config = dict(
    num_hidden_layers=8,
    vocab_size=2048,
    hidden_act='swiglu',
    rope_theta=8000.0,
    extras=['capped logits'],
)
Each number is 500 + 25 x the weight over its row's rms, rounded and kept within 0 to 999. Layers, rows and columns count from 0. Numbers have three digits each. The size before them is the row's rms in percent of the matrix's.

# layer 5 attention query, 96x96, rms 0.129, rows 29-95, columns 0-95
151:468514517533510472514510479468531521523480489473500492539500506504538434465461492524495477474537492462499518468449495451494496492499530488513503453474505489525508534517489447522543456484491510496467516509471504504493473537486485486500540496486494550482492486488524497539514532476470529483
104:519521541534486511508482528447462480486512518517522512484493518485476511493498476490520509496509489559510502559543511503511517485505504445492509541499443494499498506526483533490495538490535527492540523487507508481502511466554539548489470514504460443520519514481510527492483478543489480491
142:501503512518528477496511525519545505483526434512490531527468436494495476503463527531485519492481482470514514516464481517471469495488545491509496529491535501502481500504543525455487524502507514523490521494504530498489553545494526496524483517496465495485554483462536457497474508491535504542
108:503486512471478500518508466454478486478459519495525488473497489494456519504512464469530531524511549553515497515528541536502537503503454506520517516481452498509513528465512500539463511474499510519490480519494499535547525456505482477515509453561509491534482503510490512469497464515485500524
093:471510485510535499489495499542493485512530534499491515522505487506536474484492533525467466492506460458498502444447505487490491485483526499485483509522561482494532448521493512483514496504498500481525522498521509477497465525477495551495513523431514570477513522507501503545547494482493518480
081:511510518498512506496508491518473473508533502467479520521507484524521494499499569501438520512538496509467528485483513461505499485495522508512502515543530497488518485530480493466513528484509499501545545508516560448492474496517508520500480551465503514480566520519470521526508501500551537466
092:551512535478485483501461483516501520485520530507541511477509514496463534505512494514510503482522500522495496539500529522529517546520464486479483517516467527478465502508490459509454511530508538518510511488508500505481543430517521510505490490555537440514515482492521521459453499519496462483
079:509505463489477499538453482568506472495476487510492518481514528534458476511449535527497505523515470504512504497490475505543513488484492521463533505465496516445498460496501461527524468499531486525510483481492476519447447475475488465511506488537502470510478529499512473472537482495511506482
099:460462460492505516500542521475503464514470462478459518522513504531540449503490497489476483508454487482488485477508476456443471443485533500480523476493503472507531514485496517471559485493503462508515495499485511471515497538496508470466495506475477512457511505519475475504532489475535526492
088:549546519505478490521456529483514483504542545480513523484497486476509521498530491497536496509534524542489531519516500506540489506504495498495510511495480486481532531458480490495481491464501539530525517413472517512491542458504502498517534520508534477528539543493517519499484535519499473473
126:514509543501497492506454514486515531492508543521549482494485501471453540474508496502506521458537518525505499554539517518556515516508486504506477516504453520461460521502490499524432497491497512479512509512529484539482519476486501522516483480507521477546482495518526517476459498541485458498
077:471470478491517501500507492484469489508480479486498473493516527542517468519496458490493481507474498510530490485482465468498506495462489494520541478485533492552513449494475518515563507471476494472488466518465525462552485545531458451465517507518506526483505537505478486525532513494489543517
090:527500461501450523477499493464502506484469459490452531518516559498574486487438501542514515511482523465522514488511497480479510524517534480492524491505536502517501528517537503489521502496470530500521502498435525511510509540499484481470490490498525537505507494475530466504524526500512527533
078:508529535472445494528439493542507498485517546471534494487501521471474524471524542509484503455503534535466513512486540487509477496553521510492536509487500503473525513476490469509507476499488529502510493496512472531429535493488492526528512474486492458546520540506493487504506533493504491502
111:546542544498519525521466489489508502473522537514526499467497497498485557483533522490506545504512513513501512527528516504528495540555490499500468508539483533467473523477521498500440491534538514524525524500499526524464482464509502500531474478521531455520508502489510511472461500534518464497
128:475490498487532504496538511513511513519496422492501491543470455556530471547548483488478490499506481446498499442495475494487484520494486502472504490523529502484484503502525555505483516516520523506519492502484507496501464539459491488508483472479506521440506533516515503533497492535524462476
122:484480453497460525487506463495464475544487437497480482491469489518517498548494506477488487500496519476526519493518499474468435487479489542505494486511551497536524494489532546491467513440494480495499545462480487479547499519478504497541499509498464521494526522504517510468529485512485504492
120:499519564490491442506502537484521529478532448434489478548458460480487491511509518534492512517503475478459461490474522495513471540515533478521507499511496489479465503504524503479488490482536511528539490483515519467501479553454500525516506483514515504468501498500524482512495505503547509490
099:471484532519521480533558535522462492509495521535519498502501526552508479493541479461497479513533492467507521490553504466493522523476502520498500531506499498516489499496448524464492517501497474515458521524513527453528488539479512495503460554506520528490495504493451483508457465538505484506
077:486502500444480533516506508470459535508506511484500511491500502499528515550547502452512518469534481484456480494516544480482507495512484496482477497579479501488475500528527497489495507527501523478527488496518530477519469449492506512464531527494471454510559511474463507506499480522500488457
087:468487496568517511490504496504527512523480465509495461497511505465474478480447473502521473515498494476552497506475491484505465509479507521521497497441533485517509512442528513521473520462490481479471492490466449521536520559496490491535505496472518544510455488521531485519502504500467495483
096:453482478523486503485533495517518507519483485491471487514507483501516460497476490512500501528490488457510494446445481481488498482452533505496537478478554487518536498507505525509535513471477473482473507503461486488527488559495478475496524496447475549460477498520514489532527508454478540511
086:480502476459438557504513506524457478495513478458453542488492496507532478521545539493492494545522493511483501465477502461460510504492505473488521479531517494510528480520470506505542492466463517501500487495442514434512479496536480501488514508490491478490536506496479491524515505482534517477
085:504512499509558487538516516476470500507494497510493512458506503527513512516488522491467516479483489463504471490537526449489535507531511485492490453534482504527485466534488449469534539545521487467551494544488505468504499477542504505507491526494488435530500478469509515454512474512512504485
087:474483504520571505503567492479522524493491455518481460520496484481503477486496489483478498478494481455509525459537493490487510471465491518500476463519487495547472480523497501519529493552478464466506516543540485507512513542469487453487496477479471497484487481509525507512490495483471504556
091:467458462504497509525529488496476481508481492518447492513483528513517448503473497497474506477502481504499516462512476497469506466478498494501533476492537471531532462493468482483563500475466459477479488516504509464543462520508498448465522532457489503481483486475501482523515486467527542529
074:525490512486476493455513491521504482504506423453474500527498466505513461510473517516477525546479471501460515511466504506498469458525534507472512477512530490473489539474534506468501476481494507558517519454485513491471464502503507504494507503519480491438505539517527480504509507480531516458
101:474482471499497488487544535500485489529485454483455502520497503495521461531487494509472445521472454472477511474470470453481472464475526514486519491470521442509540507500484490450528499505490492509501489475492489490497501552489514476480524538470461519465467513503495467518531485470502535503
134:539527533527474503510474477489490494474513514521505495492469477463474545507510504506541532503523499540503499508580516549508523540499482515468471510509471520465501517489471482519485496524506499500469549494543512557473504470471476523490498467501548488527519513518497528494464519506525461516
074:494468498500541474458564519498519477558526498461459491506514501524473501529510461516503492558465494514504515505497533464499488480521502527497513513498527479504504469490520512441469490467514520489524483489522476459485462503470517542478515533481480514479509539489480527515500462472501506454
101:473484480479506499513530480512494497534488477457464490516490514506530464499498483508486475499477497467496497490472497491465511471452507496493545466475556470533523476507513488478541517470454488496512510459463494452519507538486491470486511521456479531461489519526483484561527492471527545516
120:527543505530479499519451493476525505452499526496536521517497507454456523469474500535520506508530507528480513539509499506547504515510486508513492500474452491446446512479516462498487476535512526547517520471528505548437539502496512510493483496487517484528492497490522496499484527529527494516
094:479492504487527482492487502473506475506498518517494511504486511492525515534500522467500463471465477524509466451511499504489502521529515518497510503545529492545496515455505525437485478468482486539513488483428509489492492493528470537499526563462498532492464499487506498532523514528479526434
074:463475510540507508480516512439524515500490530530493475483465456483504506497486522450536500519526466514492504515534485480511467487496563480503503475495520454521534507501466538480526504490490524530525480452488468485490510489515460510460554524495489513490482507484536492491526486505443494468
133:529507536526491474503444480531500509470530513519531509496469474446461534493505510551506507487515474527476484544521518503530517481512496517487485505517459502459468503472504479501489484543538526566509501471524502553438522514485535521482485499499526480503509515514503477486470495511506488534
098:430517492501517517502506489468509518499517502509504502492494496449515504472509526494527512540467535562497528487481495444502526446506490509559495499461494482492506506488489481520514495493481493478458500541486506498499520544514549496505511497507505512487563434517508465488491530496466532473
075:521507516488465492518516489500515458470496520485458488434525515532473518472496456496443458512499470511498505510529522506510507503468465502475494516504531526539493503505480489557496526483486482510514454503517448555491497497445471500509469471487493538500452505484499495500530467503478492468
085:515492521453453525488514505541465472498516516466519481440528514507451487463521477534495492510466487506502488492442528538507522500485474519495543495457501500459508498509503508506511505485482515482477480461478491537439488536473455467473472507499500508517495516524508535522514545507480484496
051:465484489480514512529502486499528512508509503512497501497456535509480513523542531468506534503504520492461498524449515477554486500493521471523496480502498480482434493443469489491489464496508505449522508476475557464510523451522548486518516531494523486530488500434493510500505497473503505517
092:473513520523520485490488495480531488473520490506518457481470533477481515514501489560518483465545500469515501521445521536522510493503491463525491498507497485519453444459488469467461508503486502494491500502563468501503525475479510493534498526457495487527474456468506537518505488544486495530
050:519477454492477480463508506469484467505516477491465512493531522498522465482479499516528432497511469501509465448508512501460533462495479488487473506505505507509570526488498526507515499517520480539496493507524515533491505501519525537470476469501542523485534481517450500498569489484531506501
092:514486497477494443504462518485491509522507486493494516537488513535498480531515490507532493518470471507468510546463477476537504492479511468484525507503499473485457506469489490491487463482494561523542489422508540483470502518488479513458506533469500503493511575490529483495508498479521532490
084:529489473462480498532487519500511498523518521506482528502518536496505514534539526483473534505451486496435521476481531468510495500505499468497538487506447524486507479524483496478535527498498499506534526502518492436494474473494521488516488537465449424500510511484487497479476520454519487499
125:482485498509479494509530505513487475520452475493465501537505472482527455514494494533446491567473490492472524477465494474458483475499512495468543494476508480501492500494512481465566473505487488486499489460466535473524510524534499492459528533490498513470514523499479469513512480463530543517
101:545484491487474516546484440498487463471503517475484492434527493492495533455516531479497470468503545516506506505559479531512512542498466502454486522489502520498517501551502487516500504516535474520504492496481481512478474476516481474529512444505496492498511447481506525520497514473475475481
099:529517486494494479480490491469526509510500481510536494516481508468468521475464518505528500487523479477512480538499494522470513499528494485450455514520547489465478531488518509538458492519519528529558475502515467563478485530480487514475502515527513534509568483524520496457510499514492451496
078:527511533511489540494486492480488524496508504490524478444522484528487523502474517489483532456525521553515500512479520521524540540502483482486475509541490533512464483515480528504479485519488526444511515518498511475571493472543477484514491510512468471520492514479544518469473532528485449492
098:476458517510504488476471511507460481515480501534526525557471529495482520478531481517519484511506486488443491536471488529507519498480505517547499521522481472468501529500503467517452519488499520502477535464543500565444496511485521495492525489500540545489480532548468506504510498510507501477
125:544494532498473475499459501489492511472535506491508486506477472476481541513482520549555517481512504524504485541548517521547483507516488501486507519504476515443496534503495480501471449489539529549503511468515534479467486489493533474499504528468481472505510525536503489521456528517536478524
156:474488504492491467496539501506509493518496422528504478569439482485518470500506476505524482549482494455488530524497474532494453506478510516516498491497520478508504502478550541513481529511496504523498531453505523488508527567465482480513512490495512539469492493543495486514496493499527501493
152:507499468510520485507507478463538485510508471492510485525513519558518467491459525480516456507517515473559511456510467525482477498491457484529461479511492500514497513503523492504523517519464513477466514501510496545538477576486488472534524457500539529480522499508494530486503540477518495520
046:516508531527478488475523471488505530513503514519513503479520457490430500486515498536460522501536498531499467523429501426521497514514520523534514471473545500467504535458466489516505514456523477514495477499510525516475491488510486482489471554502518491501547497501529505515495498482477512485
065:501469506526499496490510525487526522511512500499469505508482485484546516503450506532488486479535496490507519522566490463474498530494528476490455505544507508547517481509510478527540498540479514500493531557506495498553523507488483507528512474495490478479498520415477469484491460482512499543
053:536493518507518474503504527509492475469492483476472485472515483464500499476505470516482437496512511475515499478557488467462520486498481534485477500505524544532517461551505514519538535519471496525482464536534456519533500500452449476479452478478484485516485517524492483509476471517499496518
056:471536491475451518474497494502480490523525500469518492492495480520489512499484511510495541505496481505518489525434510535510516499462448506497525486485537462477516535458502507493461490481543482513521481457458526527478514567527531497460529465496535556483509512519522519506504512497496505473
066:477528464472444487494491490494518528498511494495503534504496541492464505512500546534515475494470485515517467531495499511584462503509528467491490522520502500465458491489499512509442497520517523541483478473528494452523527476499548488515492531508493463487466471495514531511507540528509484486
077:461492511487510502506427507504547479501488527527529465499493508469462524480492526503526464477525496477526514472535495501514491466480492503481477526475484511518494495553502484476465477539474476475474508499517478524454486435486487486545531535494478489524497472513452523527478501527479515468
079:499462518514506497443527490495501503517535490489497492517449564441463462492512504512502473498539489486463507501480495517485505446475500485502500498483494455505491527483470502492488483518497468541527502505515505503486497543472528461480514531449494567487486486510503487527535473473521525541
075:478466481520475509435521498505474508515482440480470498504485477472474487482459491540479529529502495522459556513472473491473462451531508510510516469474510456481516521474545504484514480490484476510513541469531512496490497510464524495492501513466509503469484536505509478529505467465498528525
086:466494493495529475504549537497515482528498503503463511529536511499506487510479510492473443473525456450497464493482501488471487457466498508534494473445500461503536483518513484457533519506477463472517470495485486473482508533480529515490529522493463544510466511526492508503533488523518550514
102:559513509503474468516487526513487480462479508501503519479495484471490507513490522490515531482529488545518499549515526492512492520510539502504506514512476545472520482493476484470532452517513536499492549500488518564443504441516508500481505488532538430501506485483511523499510506488501455475
099:464519497453450505484517532486517487484506484499517504479482477470491478492539504489477480527506473494465514431481519481486441474486519504494487512527510480479489500506487534480482484549446490501498521490469477424497528524520539498505491544511498496463516496506440466513492508479520477479
093:474472493501514481495557498517482499507497502476471511536484529489534458477507491495471512540477498471486548484484484498493493460475537503519538457461510449502521492476500507466509503474477480492528508441514477467505500540468506486504544527476453544464480519510484496510518478469530544507
110:564527540488461532473495489494488515496519453481539510485477473504468508553484445512509517485540533531491498521472508528520487501519481493490463542533472502498522544506534524485467480477504483505510548516513534520458533474484516483499480491508509479491495493492529493507471517501509438520
151:462497484510541463500520512476500537533501475513478465505500522482477480495454525528467486481558502493512488512485526475507524491497513487542473497455485493515448525554460502480483479536492481492487489519501519483545520528508482509549531500523492538504441498475531513493526510511471543477
118:530514528524500482493459508489475478487531531488523509480475504464466565473497502512524501458525492520493518561500512499517512503496506502473506545509482509453489493492506493484463480496539514543534495482505516532430509434509528538517472496525516478525481518470534516498470473526499484492
160:543511510508482469531485499486552465470529469456517513519489459467479472494456531505482516544508463515465527532494484492537478499485503469478501476488492508477482511489504477496517482541542529529504537466499527504446506511463518500533506470539524465497531497463516486487486541467500492495